From a checkpoint of a small transformer trained on Wikipedia: biases on query, key and value, a variant of SOAP for these matrices.
Each number is 200 + 30 x the weight over its row's rms, rounded and kept within 0 to 999. Layers, rows and columns count from 0. The size before them is the row's rms in percent of the matrix's.

# layer 8 MLP down (transposed), 256x64, rms 0.158, rows 98-204, columns 0-31
131,218,215,173,193,201,249,190,217,195,187,198,250,216,211,173,245,202,199,192,152,203,202,188,220,177,159,227,164,225,154,163,210
087,208,181,303,190,180,178,149,171,201,207,230,147,161,179,166,184,224,202,200,218,216,218,201,219,161,215,179,142,229,172,205,231
117,143,166,174,195,211,201,168,210,200,142,205,155,228,178,172,174,220,184,218,196,174,188,173,201,212,220,274,233,248,217,227,215
120,237,148,216,224,227,220,278,208,193,174,160,225,183,224,219,150,215,217,199,171,196,181,139,177,221,142,251,205,169,168,163,146
084,194,196,257,145,174,175,164,171,200,216,243,179,189,163,197,185,159,233,220,173,192,186,225,166,255,219,183,152,200,175,166,139
123,171,172,197,226,218,234,197,217,196,216,184,228,194,181,182,228,237,194,145,194,157,213,204,171,250,189,235,212,186,185,233,171
109,130,226,240,200,193,230,201,205,182,191,229,225,209,225,241,152,214,162,203,225,222,183,166,182,196,205,209,204,178,212,192,192
102,211,184,266,168,185,195,188,168,228,204,181,180,194,228,173,159,189,157,215,210,239,201,186,176,209,186,162,206,241,227,170,190
092,215,234,226,192,200,217,162,216,191,184,168,293,220,225,156,228,216,213,226,208,194,162,183,210,179,207,173,196,183,167,266,203
122,213,178,206,229,189,229,217,176,268,205,208,257,182,155,172,208,163,195,183,167,233,173,213,177,179,220,163,193,216,171,199,199
109,180,179,176,161,206,196,221,260,166,197,201,212,231,220,220,180,229,216,118,239,158,188,180,207,244,200,118,212,168,179,220,179
085,160,220,210,219,209,167,190,253,209,223,225,192,190,174,228,129,186,213,197,188,209,229,224,248,180,220,230,230,199,214,194,154
131,287,187,265,224,207,194,259,188,235,232,171,177,155,219,177,226,194,166,219,202,217,219,238,169,174,153,183,202,124,156,174,219
082,196,213,269,166,175,213,156,187,209,217,203,180,189,182,160,219,232,247,180,182,220,218,211,232,206,214,155,146,282,220,221,134
084,205,208,280,173,198,146,196,135,219,217,219,209,170,231,157,170,164,213,181,181,189,192,233,164,177,230,201,155,166,224,146,175
109,200,175,245,173,228,200,208,214,195,211,215,177,173,214,265,206,214,210,248,229,265,198,204,222,196,257,156,266,256,236,183,203
114,167,195,191,252,186,212,144,237,164,231,200,203,195,201,231,202,190,198,205,219,185,174,173,205,231,204,214,227,114,232,146,224
073,270,242,191,210,231,195,161,175,209,169,192,153,202,264,241,256,216,185,186,166,211,165,185,193,202,230,263,221,223,199,204,210
083,170,213,147,216,174,175,161,242,216,204,213,213,175,225,234,200,220,198,194,197,172,168,164,249,160,198,178,209,205,242,238,236
095,207,196,190,226,176,247,172,148,223,225,202,190,203,177,212,292,212,212,210,173,202,244,171,201,176,191,176,188,197,171,158,177
090,208,191,171,217,171,137,165,201,200,193,186,228,180,163,215,231,177,230,204,165,213,238,242,215,158,202,230,200,212,221,165,230
115,251,240,222,201,216,199,201,195,163,228,246,208,168,191,206,198,214,224,189,223,214,214,187,184,268,151,192,168,111,129,187,185
100,193,156,172,173,196,200,242,187,253,186,210,217,193,209,134,131,251,210,191,207,184,171,200,277,231,193,239,197,225,197,163,167
094,140,222,140,222,166,206,155,238,221,190,199,244,232,172,190,196,220,229,229,275,218,197,225,146,175,214,193,245,163,248,176,221
076,238,201,307,179,206,211,192,142,195,204,186,212,187,155,174,193,219,224,207,179,178,196,229,238,201,222,176,158,181,183,157,192
094,235,154,225,207,176,149,190,143,203,214,211,154,167,143,210,178,215,221,190,193,171,201,235,224,209,191,214,154,195,223,189,129
109,206,201,191,219,227,209,232,229,237,183,185,200,235,229,208,226,170,197,240,220,150,185,239,232,231,147,193,179,211,194,158,173
092,170,167,178,221,163,160,185,248,195,190,252,175,190,146,220,195,184,192,159,192,230,197,175,218,191,205,198,196,215,208,264,240
109,141,239,213,220,194,264,189,176,190,214,229,238,233,228,155,207,151,179,202,145,186,169,210,207,267,197,190,246,129,216,182,186
108,107,184,224,226,192,247,171,158,234,179,208,167,237,196,233,241,192,236,199,246,209,210,171,238,203,200,175,212,194,189,192,191
108,176,208,196,225,174,195,202,229,159,215,174,191,156,187,137,185,192,187,171,188,189,197,216,170,231,241,199,210,220,212,207,189
096,154,163,152,230,194,176,193,286,237,167,187,183,223,145,221,187,204,177,176,215,199,190,204,204,163,227,168,208,201,194,232,214
148,171,217,156,185,199,229,178,249,215,213,214,186,217,220,247,238,238,203,224,191,225,179,176,156,218,248,222,265,205,209,193,258
088,238,165,215,249,179,201,255,189,175,192,150,232,200,194,182,178,190,204,163,201,267,258,239,207,212,206,199,161,195,223,179,199
093,148,225,147,201,160,166,205,207,181,116,216,169,187,191,205,224,185,208,179,200,204,209,260,207,166,260,171,204,208,187,257,215
087,165,194,192,226,192,201,196,173,200,158,243,202,184,169,229,246,176,187,161,233,222,219,211,190,188,291,142,274,214,188,203,224
079,222,228,271,207,170,167,162,174,188,202,171,215,200,174,182,172,186,278,267,183,196,222,232,194,179,216,170,158,206,190,183,176
109,207,158,213,166,216,191,202,206,202,177,237,217,216,216,243,228,145,255,238,197,207,168,175,227,248,193,168,151,197,207,174,244
096,221,211,206,162,209,183,192,260,183,198,181,220,231,114,186,161,203,179,198,176,216,177,216,171,212,188,159,229,198,206,217,188
124,233,194,237,257,159,263,223,189,164,230,204,244,188,214,207,231,172,178,194,174,160,187,220,176,257,143,155,170,167,194,190,172
128,156,204,257,210,159,251,183,163,124,174,167,167,136,199,218,207,192,193,224,176,228,195,225,226,206,246,199,209,245,201,211,141
106,260,162,168,183,206,175,254,229,251,202,260,188,187,213,160,200,179,164,233,176,214,208,212,244,206,183,179,148,150,206,222,243
120,261,220,175,163,232,237,233,198,162,260,156,206,194,188,126,186,189,164,254,203,213,177,168,166,187,168,198,218,190,140,214,196
090,193,185,141,223,145,186,165,191,243,200,192,210,192,228,215,248,210,226,258,208,111,238,197,172,197,207,200,255,212,193,192,222
086,158,221,169,194,168,177,170,253,180,206,235,222,219,139,167,196,191,189,186,162,218,239,212,209,199,219,177,197,223,163,195,211
102,152,226,191,248,226,225,231,196,218,199,230,188,189,141,199,145,243,215,176,239,170,210,190,225,186,222,210,264,163,216,197,204
087,140,190,186,233,181,180,169,285,219,197,229,147,205,140,189,209,232,177,199,212,197,211,178,218,202,263,164,215,185,202,234,224
100,123,226,216,200,124,212,177,216,216,207,208,177,159,193,190,262,206,181,218,200,190,203,131,194,252,242,248,193,259,186,188,217
068,200,234,267,161,166,179,168,198,201,219,180,175,155,252,174,232,209,239,112,182,211,188,192,204,167,224,166,165,171,199,252,184
081,206,155,220,183,209,169,188,179,209,233,190,180,205,210,237,229,222,225,191,251,213,234,235,218,199,210,272,186,208,202,165,234
090,180,183,170,196,214,172,223,225,219,168,188,171,239,195,237,161,199,158,200,215,182,223,201,202,152,184,194,239,174,201,205,248
091,203,224,231,181,221,159,167,126,156,184,172,188,169,171,185,204,169,232,197,223,196,204,200,252,194,152,147,136,192,224,146,159
124,220,201,257,231,147,222,202,140,231,169,249,276,180,179,200,156,195,192,216,247,224,192,224,177,270,202,200,228,175,235,196,153
101,216,224,193,173,288,264,191,182,233,204,208,219,221,223,204,234,192,192,123,168,198,208,211,200,226,240,226,227,219,164,243,194
085,204,209,233,181,179,159,187,162,226,201,147,189,191,159,170,233,179,246,207,207,213,215,217,245,212,189,187,129,161,204,177,168
077,224,188,281,202,151,170,168,182,225,223,181,198,193,160,158,178,163,228,212,169,179,180,202,208,209,216,164,122,200,184,173,194
082,253,177,274,165,175,170,146,157,211,233,153,200,146,154,151,187,168,217,204,200,203,229,193,214,235,204,198,149,203,194,166,193
079,239,206,304,158,181,190,224,187,211,259,230,168,224,220,178,196,198,228,225,159,176,183,211,210,199,191,170,159,189,248,205,221
074,209,145,218,261,172,182,151,190,169,212,202,199,121,192,175,155,198,272,175,190,242,192,219,213,165,237,219,199,217,169,186,210
089,231,166,237,188,228,120,203,210,144,243,218,192,193,236,220,196,193,198,211,207,188,223,244,237,182,198,215,152,224,199,237,184
074,206,165,247,172,224,210,217,188,196,206,150,210,188,186,132,220,203,206,182,185,187,205,210,183,219,222,203,147,210,204,190,140
078,200,188,265,124,156,179,206,200,187,239,210,190,220,134,175,204,214,193,172,197,147,213,229,208,204,199,146,118,178,206,196,146
083,188,195,213,245,190,155,185,176,173,209,205,147,184,196,217,209,222,213,205,154,214,210,201,214,200,217,168,211,208,274,243,201
078,270,222,264,187,214,229,223,190,208,244,227,187,204,202,243,174,222,213,163,200,212,225,225,199,229,193,208,126,172,171,207,218
115,144,226,189,188,154,190,182,195,218,207,195,215,276,211,225,203,225,185,188,256,181,224,186,248,204,235,206,202,218,229,202,152
092,216,185,132,242,221,174,205,260,213,221,168,187,210,139,237,199,227,224,198,195,216,199,148,241,152,186,203,192,196,173,243,235
113,218,169,197,197,187,159,197,163,240,180,155,176,250,201,167,158,163,266,233,248,184,203,178,206,173,209,218,142,185,216,191,224
101,154,210,160,208,135,159,194,237,185,166,179,171,215,217,242,219,179,238,237,184,197,212,189,211,191,235,191,172,252,191,229,213
097,278,195,209,219,181,187,224,232,191,223,182,169,117,263,239,234,241,160,211,229,162,201,182,199,204,205,210,273,245,222,244,185
096,206,245,198,171,209,168,174,248,215,196,243,227,227,173,193,201,165,165,178,188,200,227,203,174,176,181,227,184,170,214,242,230
082,233,208,171,222,197,239,201,227,216,159,184,208,208,236,155,220,195,207,179,190,171,156,214,237,157,185,238,228,200,203,245,232
107,194,180,220,204,194,251,210,142,242,190,174,183,234,191,236,205,218,203,182,191,158,180,163,235,251,129,224,156,201,214,154,172
096,148,186,198,212,144,165,167,194,167,192,201,184,190,153,196,263,205,187,183,169,134,208,156,193,180,253,190,212,267,204,185,194
116,185,227,137,221,219,151,202,197,185,252,186,208,150,233,216,160,212,146,188,173,156,189,213,137,185,199,219,222,184,208,148,156
099,221,219,233,192,180,187,171,184,159,229,230,177,170,174,141,128,218,187,214,200,187,194,130,190,212,188,184,171,167,188,150,216
133,213,229,210,149,164,210,200,168,184,187,196,212,133,213,229,190,187,258,184,210,171,194,201,144,251,207,183,176,203,180,201,230
102,213,176,173,179,182,176,164,211,186,252,169,197,231,210,227,205,237,181,238,193,227,203,204,224,182,275,192,172,189,187,165,189
100,151,197,184,261,191,207,183,285,219,166,204,191,220,162,188,203,216,225,220,233,206,235,210,215,181,231,206,242,201,246,223,204
085,224,185,216,173,233,183,213,198,197,216,246,165,223,134,113,184,202,209,154,222,243,160,220,246,143,166,170,176,200,200,203,208
088,114,170,139,205,211,187,197,193,189,173,187,247,208,182,204,176,192,187,210,201,231,223,229,171,210,248,157,222,235,194,262,235
077,226,226,156,205,182,146,176,251,238,169,166,198,207,182,221,212,186,238,178,222,198,174,232,212,160,174,127,183,175,223,170,153
085,206,256,203,196,176,187,192,208,222,244,243,153,185,146,158,200,192,174,238,113,189,210,215,179,168,254,189,171,191,228,193,209
097,218,211,245,216,198,169,210,175,218,272,220,175,214,215,190,211,213,236,242,180,171,212,241,208,203,200,219,147,174,171,171,184
097,198,236,184,138,200,171,179,243,226,200,196,221,196,216,154,242,172,181,228,181,202,210,213,161,230,209,182,157,238,224,203,248
101,195,218,195,204,188,159,155,191,230,229,253,213,172,230,175,226,218,167,244,207,160,209,213,187,184,211,145,225,208,197,241,178
104,153,210,142,233,183,183,176,274,199,234,217,196,180,191,206,182,185,209,163,225,211,201,227,222,243,235,212,178,168,191,199,226
099,159,162,209,157,178,242,209,244,251,194,191,194,220,200,182,193,166,238,210,205,203,215,218,222,202,178,170,194,196,151,145,244
099,223,205,190,203,218,182,220,245,185,221,220,204,226,229,157,146,202,159,235,200,192,164,171,218,242,168,239,146,215,194,219,245
072,152,189,215,192,212,140,152,221,228,215,154,168,219,166,188,212,149,225,180,209,212,258,198,231,137,212,202,170,198,210,210,252
121,211,223,161,171,203,209,169,169,202,194,194,256,284,223,176,232,165,213,279,240,173,231,223,191,184,226,247,187,211,170,191,206
104,204,167,173,191,149,204,172,253,221,151,183,186,212,246,175,194,229,204,182,233,221,202,163,159,220,223,199,226,246,210,228,193
099,218,199,214,248,209,191,150,244,166,249,191,220,197,197,200,216,179,245,177,206,191,216,244,135,201,206,205,169,239,210,191,216
113,189,199,271,211,205,165,200,194,193,212,193,229,196,205,217,186,213,212,198,177,215,196,203,196,202,263,183,311,196,213,244,191
100,133,185,172,227,159,212,174,265,200,229,236,200,179,175,185,161,244,201,191,207,176,219,177,196,184,217,151,256,205,208,236,199
140,264,180,189,163,194,194,232,169,224,225,194,219,210,252,148,222,204,191,210,176,217,184,235,207,218,165,154,200,176,155,208,185
110,192,228,230,164,204,251,158,204,180,171,230,212,205,224,178,189,240,198,188,213,190,199,208,219,188,252,236,180,232,214,230,137
118,220,194,239,271,208,163,199,116,262,162,178,212,215,238,260,188,210,219,234,225,204,219,216,203,219,183,166,193,182,211,172,204
093,221,196,273,198,193,181,196,190,182,239,225,211,204,195,167,204,212,197,167,177,190,216,256,178,229,201,191,101,169,208,202,169
087,190,225,156,276,220,146,203,235,205,146,180,222,150,163,241,204,190,198,245,193,172,242,227,174,185,144,182,181,202,218,191,185
100,159,195,142,240,199,190,165,249,201,190,207,240,205,175,242,166,215,212,186,213,216,192,198,181,160,200,159,226,202,197,192,196
079,220,217,302,229,143,181,183,149,220,239,188,199,200,200,177,220,202,211,205,191,208,226,243,259,216,170,201,144,208,251,183,194
127,229,245,201,182,223,213,249,200,135,229,192,137,137,188,179,159,210,180,227,196,192,231,222,216,155,152,189,205,180,203,203,200
109,171,250,204,182,204,252,172,151,198,185,197,169,218,266,197,234,177,240,232,216,180,211,159,191,237,257,230,222,209,182,193,187
119,227,166,249,180,203,255,190,158,212,184,153,250,231,227,244,217,150,185,215,223,255,202,164,166,217,231,163,229,146,175,186,192
112,246,227,180,162,205,167,210,219,234,163,205,195,246,220,193,178,241,174,171,283,172,228,201,164,186,213,189,169,154,170,224,211
090,134,172,206,256,204,179,199,219,224,167,220,246,225,156,226,183,183,163,148,230,223,221,217,206,220,244,252,218,204,194,200,181
142,167,245,254,222,206,252,203,235,187,209,227,211,195,171,192,224,162,189,196,165,243,240,182,163,248,226,188,241,185,201,156,197
# layer 8 MLP up, 256x64, rms 0.118, rows 99-205, columns 0-31
117,238,194,202,251,218,236,156,226,200,211,213,151,190,134,206,159,227,191,164,184,245,251,170,177,160,223,215,172,197,208,240,200
099,201,229,188,187,205,173,207,202,161,232,196,177,205,244,176,157,234,181,159,111,188,192,166,204,240,204,250,158,220,178,171,174
101,131,251,196,180,183,154,130,193,146,214,177,181,220,193,172,211,206,208,215,134,232,193,209,210,208,233,224,234,215,191,207,200
091,189,191,165,199,207,210,196,225,209,200,243,187,217,237,264,224,218,172,175,177,192,214,174,229,229,166,181,252,206,254,195,244
109,193,148,207,220,253,231,175,226,171,198,213,185,193,212,271,221,185,157,218,215,211,242,178,214,204,216,270,219,190,192,218,121
089,207,192,149,229,238,150,245,226,165,186,158,274,153,183,221,226,177,211,151,175,194,192,225,208,187,161,188,207,209,237,228,164
102,215,198,257,192,201,186,169,214,158,213,165,229,224,158,183,207,222,206,147,178,187,142,237,223,158,170,194,204,180,238,176,194
078,219,136,197,218,204,214,149,184,193,266,176,207,195,206,225,164,185,165,144,148,187,237,195,191,221,165,156,191,205,229,187,194
113,256,223,197,227,183,193,222,204,201,186,222,210,174,210,238,223,240,218,192,233,179,153,238,177,171,237,238,218,200,197,196,259
110,249,247,207,240,185,157,206,200,155,189,204,182,205,201,208,192,214,189,187,197,242,153,245,158,184,177,235,183,174,227,248,210
083,185,176,176,190,157,212,191,229,206,205,192,186,193,214,194,221,191,183,212,209,265,216,194,175,145,222,149,195,192,156,215,164
115,190,198,219,209,272,189,190,218,189,198,146,211,141,172,234,200,184,223,214,185,232,245,245,223,205,195,164,130,195,187,220,201
109,225,169,196,193,182,213,157,221,184,205,209,212,224,238,205,212,196,170,210,214,187,196,210,265,189,172,174,189,277,228,171,169
115,219,255,162,224,168,205,220,184,188,120,175,229,217,207,164,183,196,152,210,179,249,207,205,197,201,200,198,173,213,255,207,218
096,203,204,152,238,171,200,195,221,228,182,186,196,191,252,191,251,171,213,232,147,172,148,218,233,199,181,245,200,237,151,205,146
107,222,230,211,200,267,185,197,222,246,215,184,228,191,194,181,270,201,212,199,187,176,254,189,214,160,156,217,233,251,210,231,166
089,146,224,214,208,212,193,221,248,139,198,178,223,194,154,234,235,173,177,194,176,246,218,226,205,171,183,149,183,220,192,178,131
080,230,204,237,161,242,191,195,160,185,171,179,189,237,194,175,217,165,189,190,221,185,168,184,230,220,225,206,211,236,251,214,214
091,253,233,266,164,189,163,154,195,111,250,159,222,186,273,191,206,187,196,214,252,150,216,219,230,179,230,223,249,210,201,233,217
113,183,170,133,201,228,189,219,135,260,244,200,225,193,228,184,228,248,210,206,192,221,222,217,185,197,214,224,213,182,187,142,224
104,213,170,242,196,236,210,235,216,174,190,183,220,143,160,248,190,223,176,152,213,193,208,188,214,155,207,199,163,178,248,190,162
096,169,133,224,218,206,235,205,194,207,189,180,202,231,168,162,204,167,198,251,172,165,224,251,242,178,119,176,133,186,229,181,195
097,245,166,179,194,226,227,189,237,186,230,186,181,220,199,157,216,179,164,182,198,166,230,216,183,272,142,233,216,211,174,171,210
111,182,183,215,186,220,206,220,164,137,204,223,168,233,149,172,242,209,207,171,196,204,212,234,196,202,190,210,229,155,208,214,203
102,215,194,162,195,206,233,238,218,257,189,224,181,244,182,252,199,202,164,190,170,232,138,160,213,199,227,165,231,221,192,248,133
105,211,182,170,187,156,196,187,231,131,176,164,139,173,190,159,193,192,201,175,162,182,176,167,193,177,205,221,141,218,207,193,183
092,209,222,191,278,198,144,187,198,208,192,183,212,188,188,217,179,192,173,178,188,187,219,172,210,174,192,202,219,190,213,236,244
096,239,237,235,228,182,201,174,181,182,118,170,230,193,152,226,140,180,244,225,198,240,172,224,207,166,241,222,246,229,213,178,189
096,237,170,192,190,168,191,196,189,155,195,220,184,206,196,205,210,188,204,158,186,144,170,218,178,235,212,215,295,175,190,149,186
095,185,189,251,223,201,192,219,154,238,206,211,237,181,218,246,166,217,252,248,227,185,185,209,197,186,164,224,160,192,215,210,166
088,199,160,195,184,244,198,183,150,203,197,216,185,206,226,180,155,244,180,192,220,187,210,225,119,211,187,171,250,194,210,191,162
101,152,187,136,222,189,155,208,204,209,203,228,195,229,213,218,304,192,212,217,186,219,224,208,241,192,174,234,248,212,206,219,232
101,182,175,230,185,209,215,203,191,229,223,214,219,216,264,237,207,218,207,232,182,114,118,201,184,195,140,197,258,196,196,161,203
087,171,173,165,231,211,222,252,183,189,250,200,213,217,238,211,250,207,180,159,237,221,229,216,251,182,194,250,230,233,193,160,179
072,170,185,211,229,206,180,166,187,225,201,167,189,251,206,245,189,273,238,203,153,237,220,249,204,179,178,169,155,205,206,177,230
102,223,182,254,238,220,191,174,246,226,167,210,197,187,190,233,193,200,232,155,192,190,175,161,193,210,217,275,220,159,183,179,237
117,194,118,204,225,154,202,188,121,211,188,176,262,239,192,182,198,183,193,178,164,215,228,173,179,210,200,240,228,175,163,247,194
085,188,263,215,216,172,190,141,182,159,167,210,183,159,248,219,254,202,198,205,210,180,208,142,195,186,233,215,185,175,214,167,228
118,176,255,196,214,168,218,194,212,221,188,188,197,154,257,158,184,218,223,199,198,166,204,147,141,189,190,273,251,233,154,159,156
118,276,207,193,211,203,222,202,205,136,237,177,148,225,200,168,191,176,153,168,181,149,216,229,217,147,183,235,247,209,169,198,197
115,179,213,161,201,200,214,190,156,208,228,151,176,179,249,188,196,230,233,221,209,208,236,151,164,141,242,243,237,182,195,191,159
105,196,228,236,216,183,235,223,179,200,171,192,140,203,174,200,199,254,211,186,123,174,233,224,232,216,175,219,186,213,211,167,185
079,204,170,208,168,227,150,193,113,183,224,210,181,264,199,231,200,171,200,187,248,199,192,219,175,176,211,218,132,255,198,226,174
079,194,185,185,217,219,211,203,165,238,202,200,277,216,183,215,157,201,228,205,193,171,256,169,150,228,243,200,155,239,189,205,157
084,196,212,210,188,152,243,132,183,180,153,249,191,216,208,214,237,191,218,197,212,182,181,192,189,229,202,229,178,149,206,204,201
083,188,220,157,180,232,219,193,213,214,183,240,254,178,262,232,226,141,235,186,219,187,147,187,223,192,199,188,245,181,200,264,242
118,237,154,149,226,218,194,219,205,167,202,179,171,236,250,267,218,200,222,216,218,203,189,222,143,236,218,177,210,189,201,222,195
104,229,195,157,257,151,251,247,182,206,214,206,147,199,220,160,210,145,220,227,193,161,175,251,168,197,197,215,234,186,222,175,217
104,211,215,248,181,297,175,178,232,158,204,139,232,187,211,190,260,192,194,194,225,152,229,202,204,220,179,197,201,177,212,224,189
093,189,218,116,207,221,198,175,248,213,209,221,175,188,262,259,227,254,154,182,196,236,227,251,198,235,208,220,225,152,161,179,245
120,181,204,200,190,251,220,178,194,180,157,184,234,231,279,184,194,158,216,135,233,162,221,222,229,221,222,197,241,227,258,149,202
106,207,157,165,195,172,197,169,188,209,188,199,213,205,175,271,197,221,171,224,213,174,180,203,189,151,241,183,219,190,156,143,183
083,257,208,191,188,247,205,211,186,201,181,197,209,182,204,222,272,193,184,228,250,251,184,181,144,203,170,188,214,219,134,150,188
108,173,225,159,181,173,218,201,145,191,192,179,246,206,205,223,209,160,153,241,202,249,177,204,185,238,183,233,240,179,230,240,259
112,229,182,178,200,153,164,263,205,197,150,242,227,221,176,245,209,220,207,263,169,200,98,202,152,199,233,219,217,153,169,184,195
113,222,169,177,196,242,219,212,185,149,198,147,230,178,155,199,252,203,173,206,218,206,226,133,241,244,223,195,208,166,159,216,179
113,213,237,242,193,228,202,229,197,222,112,184,217,189,179,209,197,171,169,232,152,192,147,180,202,210,197,227,238,179,191,248,246
091,212,231,203,216,169,253,212,164,187,186,178,202,142,225,214,221,184,176,195,252,236,194,201,150,175,190,220,229,203,141,241,240
099,209,209,174,194,183,186,220,225,230,216,200,245,176,244,207,222,199,200,248,174,179,173,175,220,165,183,215,200,241,180,208,155
108,238,169,216,223,137,185,158,186,161,228,227,177,232,207,188,220,221,224,179,226,233,175,215,179,164,173,244,214,213,234,132,194
108,156,218,220,176,232,181,233,202,205,113,183,238,269,188,204,225,205,188,207,185,221,167,248,140,204,184,221,189,164,242,196,186
100,217,202,197,210,225,219,164,257,211,171,204,209,216,241,246,162,226,209,156,184,153,175,216,149,184,208,270,217,252,200,193,164
097,212,156,174,200,203,242,213,199,200,236,200,176,154,179,221,223,165,194,198,165,134,222,156,208,224,173,229,250,175,201,218,250
113,177,200,191,213,168,221,198,205,235,228,153,173,203,256,234,188,197,200,197,178,185,203,257,134,103,150,236,201,179,202,201,244
088,185,238,212,181,244,182,237,137,199,216,176,230,200,241,198,216,232,186,205,207,209,192,184,234,191,171,233,184,196,220,172,231
123,123,177,199,221,191,236,200,179,243,214,215,197,233,221,251,195,236,193,197,148,200,182,222,120,228,202,174,245,220,201,180,145
094,178,197,191,260,216,195,246,164,230,249,216,229,224,187,210,212,218,202,238,251,216,263,219,210,130,185,207,228,169,231,175,212
094,183,154,188,209,209,216,164,227,175,168,170,212,248,197,177,172,177,240,168,164,205,174,189,218,188,187,267,160,199,180,142,151
088,182,172,182,219,174,190,170,220,226,207,154,202,212,167,200,234,280,175,247,181,182,223,180,206,202,209,253,175,168,205,165,179
083,231,168,180,175,201,200,200,181,189,166,178,157,160,205,219,255,208,162,149,192,189,190,239,208,237,165,200,177,173,168,168,189
105,165,235,167,209,226,250,177,133,212,218,182,129,160,243,184,223,177,186,221,226,212,200,190,179,243,175,202,251,225,192,229,164
106,217,202,150,208,201,195,149,142,187,214,152,173,187,194,170,209,181,182,213,181,200,270,188,225,219,163,228,168,226,251,242,202
103,245,219,194,192,197,185,187,278,214,172,167,184,195,253,209,256,180,184,166,218,166,173,232,180,168,217,211,183,208,217,184,229
100,218,183,168,239,158,195,189,151,205,220,175,199,177,200,153,174,214,244,237,169,193,148,159,196,182,206,221,196,234,170,207,209
110,147,201,161,177,209,226,288,252,162,231,159,177,196,200,218,202,211,186,201,146,207,182,215,196,161,241,194,249,177,180,217,144
105,210,202,172,203,216,203,133,250,218,201,196,177,174,197,217,183,184,196,152,164,214,221,190,174,147,175,222,231,127,248,188,210
089,193,198,191,207,202,249,206,258,197,218,254,271,177,221,227,179,209,226,245,195,193,181,202,277,204,188,253,216,202,221,198,188
101,185,203,164,231,215,210,210,212,177,207,150,172,138,207,173,202,230,205,245,144,144,195,173,189,227,175,232,192,192,225,185,229
079,212,238,229,233,145,222,226,252,206,222,221,244,197,181,209,223,245,219,201,223,187,184,182,199,148,156,215,217,170,241,190,196
087,208,208,216,174,223,178,182,196,240,165,241,255,158,260,216,184,184,205,187,181,197,113,225,175,236,171,204,179,176,231,199,200
097,165,241,121,166,141,189,175,183,263,184,214,248,141,196,230,194,189,185,242,170,231,159,173,217,221,194,202,135,177,221,200,201
120,159,185,201,190,256,230,237,212,209,188,217,219,171,248,219,194,157,198,167,208,129,209,193,241,218,216,165,220,190,173,184,206
092,189,223,167,204,232,185,203,248,211,191,224,200,247,201,182,188,178,221,224,176,197,222,205,234,152,172,210,210,186,227,203,150
098,227,205,220,216,195,228,185,169,158,210,173,205,189,207,223,170,191,254,144,242,197,198,189,250,205,184,269,191,180,203,147,207
082,262,228,234,127,179,211,184,196,184,188,167,227,186,208,154,248,205,176,204,192,198,224,198,176,164,214,261,198,222,151,213,209
103,200,179,190,235,179,193,236,161,205,262,181,126,161,162,234,211,188,228,190,192,186,173,236,191,189,206,265,231,186,190,173,156
088,178,243,247,247,199,199,198,222,187,165,159,221,190,232,205,245,193,199,179,219,218,163,178,168,155,236,155,242,188,213,188,229
080,182,162,186,178,245,216,245,189,211,259,223,166,112,224,220,157,168,218,172,194,193,215,156,184,166,213,234,206,211,169,192,212
109,193,227,178,203,165,221,161,208,178,214,180,207,220,197,196,162,171,193,145,201,207,178,175,190,205,164,206,207,169,165,215,203
098,139,185,160,227,215,212,205,206,200,224,195,218,178,260,241,229,211,213,218,143,213,181,215,171,228,215,172,243,174,179,171,226
110,187,181,183,163,212,173,209,178,196,164,206,202,165,202,207,189,245,195,198,163,175,215,156,165,198,243,226,154,206,201,247,190
088,270,156,204,166,241,222,219,228,157,205,212,194,217,244,185,200,204,141,195,212,156,188,170,230,172,183,234,219,182,176,217,201
077,165,156,224,238,151,194,214,228,214,163,233,191,177,212,197,213,181,201,258,132,195,214,215,154,194,231,212,172,203,228,169,201
106,194,158,189,186,216,184,211,158,214,262,170,134,175,227,208,183,231,248,165,163,173,198,169,239,250,206,198,170,192,216,147,180
105,210,228,213,154,220,221,183,195,225,260,169,161,245,174,243,210,200,202,204,199,118,145,184,172,212,227,234,215,195,224,239,224
112,271,183,165,221,243,186,175,175,178,227,164,198,204,171,205,231,231,192,212,177,173,188,200,217,195,162,181,126,182,212,249,226
104,210,204,144,225,223,244,179,216,191,168,233,185,296,212,188,219,235,175,177,193,173,217,214,194,218,174,160,180,210,245,169,154
075,221,260,218,206,182,218,202,207,175,186,168,133,263,192,223,172,247,200,242,214,190,216,230,199,233,188,169,161,168,201,255,208
082,197,238,240,190,198,180,209,263,201,213,199,279,197,193,211,173,221,211,185,198,177,177,216,179,203,180,192,223,235,159,201,187
129,223,241,209,210,176,205,181,186,237,210,195,131,214,210,214,209,215,172,184,200,254,179,191,212,228,138,232,192,195,266,226,183
108,252,147,182,206,173,176,178,172,224,190,180,248,175,179,271,180,219,188,197,154,265,136,181,193,207,210,231,215,221,203,188,183
092,285,231,224,192,190,166,156,182,183,221,216,133,218,163,177,236,161,180,201,179,177,187,204,275,139,175,243,222,202,166,212,174
109,217,152,212,192,192,200,185,205,205,196,211,195,160,182,211,230,251,193,206,172,161,189,155,181,158,154,199,153,161,194,182,180
099,168,181,155,237,179,243,218,207,202,235,167,172,210,235,200,203,220,203,178,176,161,203,219,188,213,165,190,222,178,169,222,196
084,212,222,216,250,162,212,195,255,248,154,196,185,214,177,232,196,175,190,197,189,189,186,181,200,192,192,173,216,195,221,188,197
124,231,169,188,180,168,207,138,145,203,194,200,289,159,239,213,223,194,142,227,211,210,204,228,192,205,187,192,226,234,253,202,166
112,194,217,210,177,220,247,195,207,223,190,225,176,139,205,234,179,165,196,168,204,182,190,163,204,214,193,195,256,153,149,228,195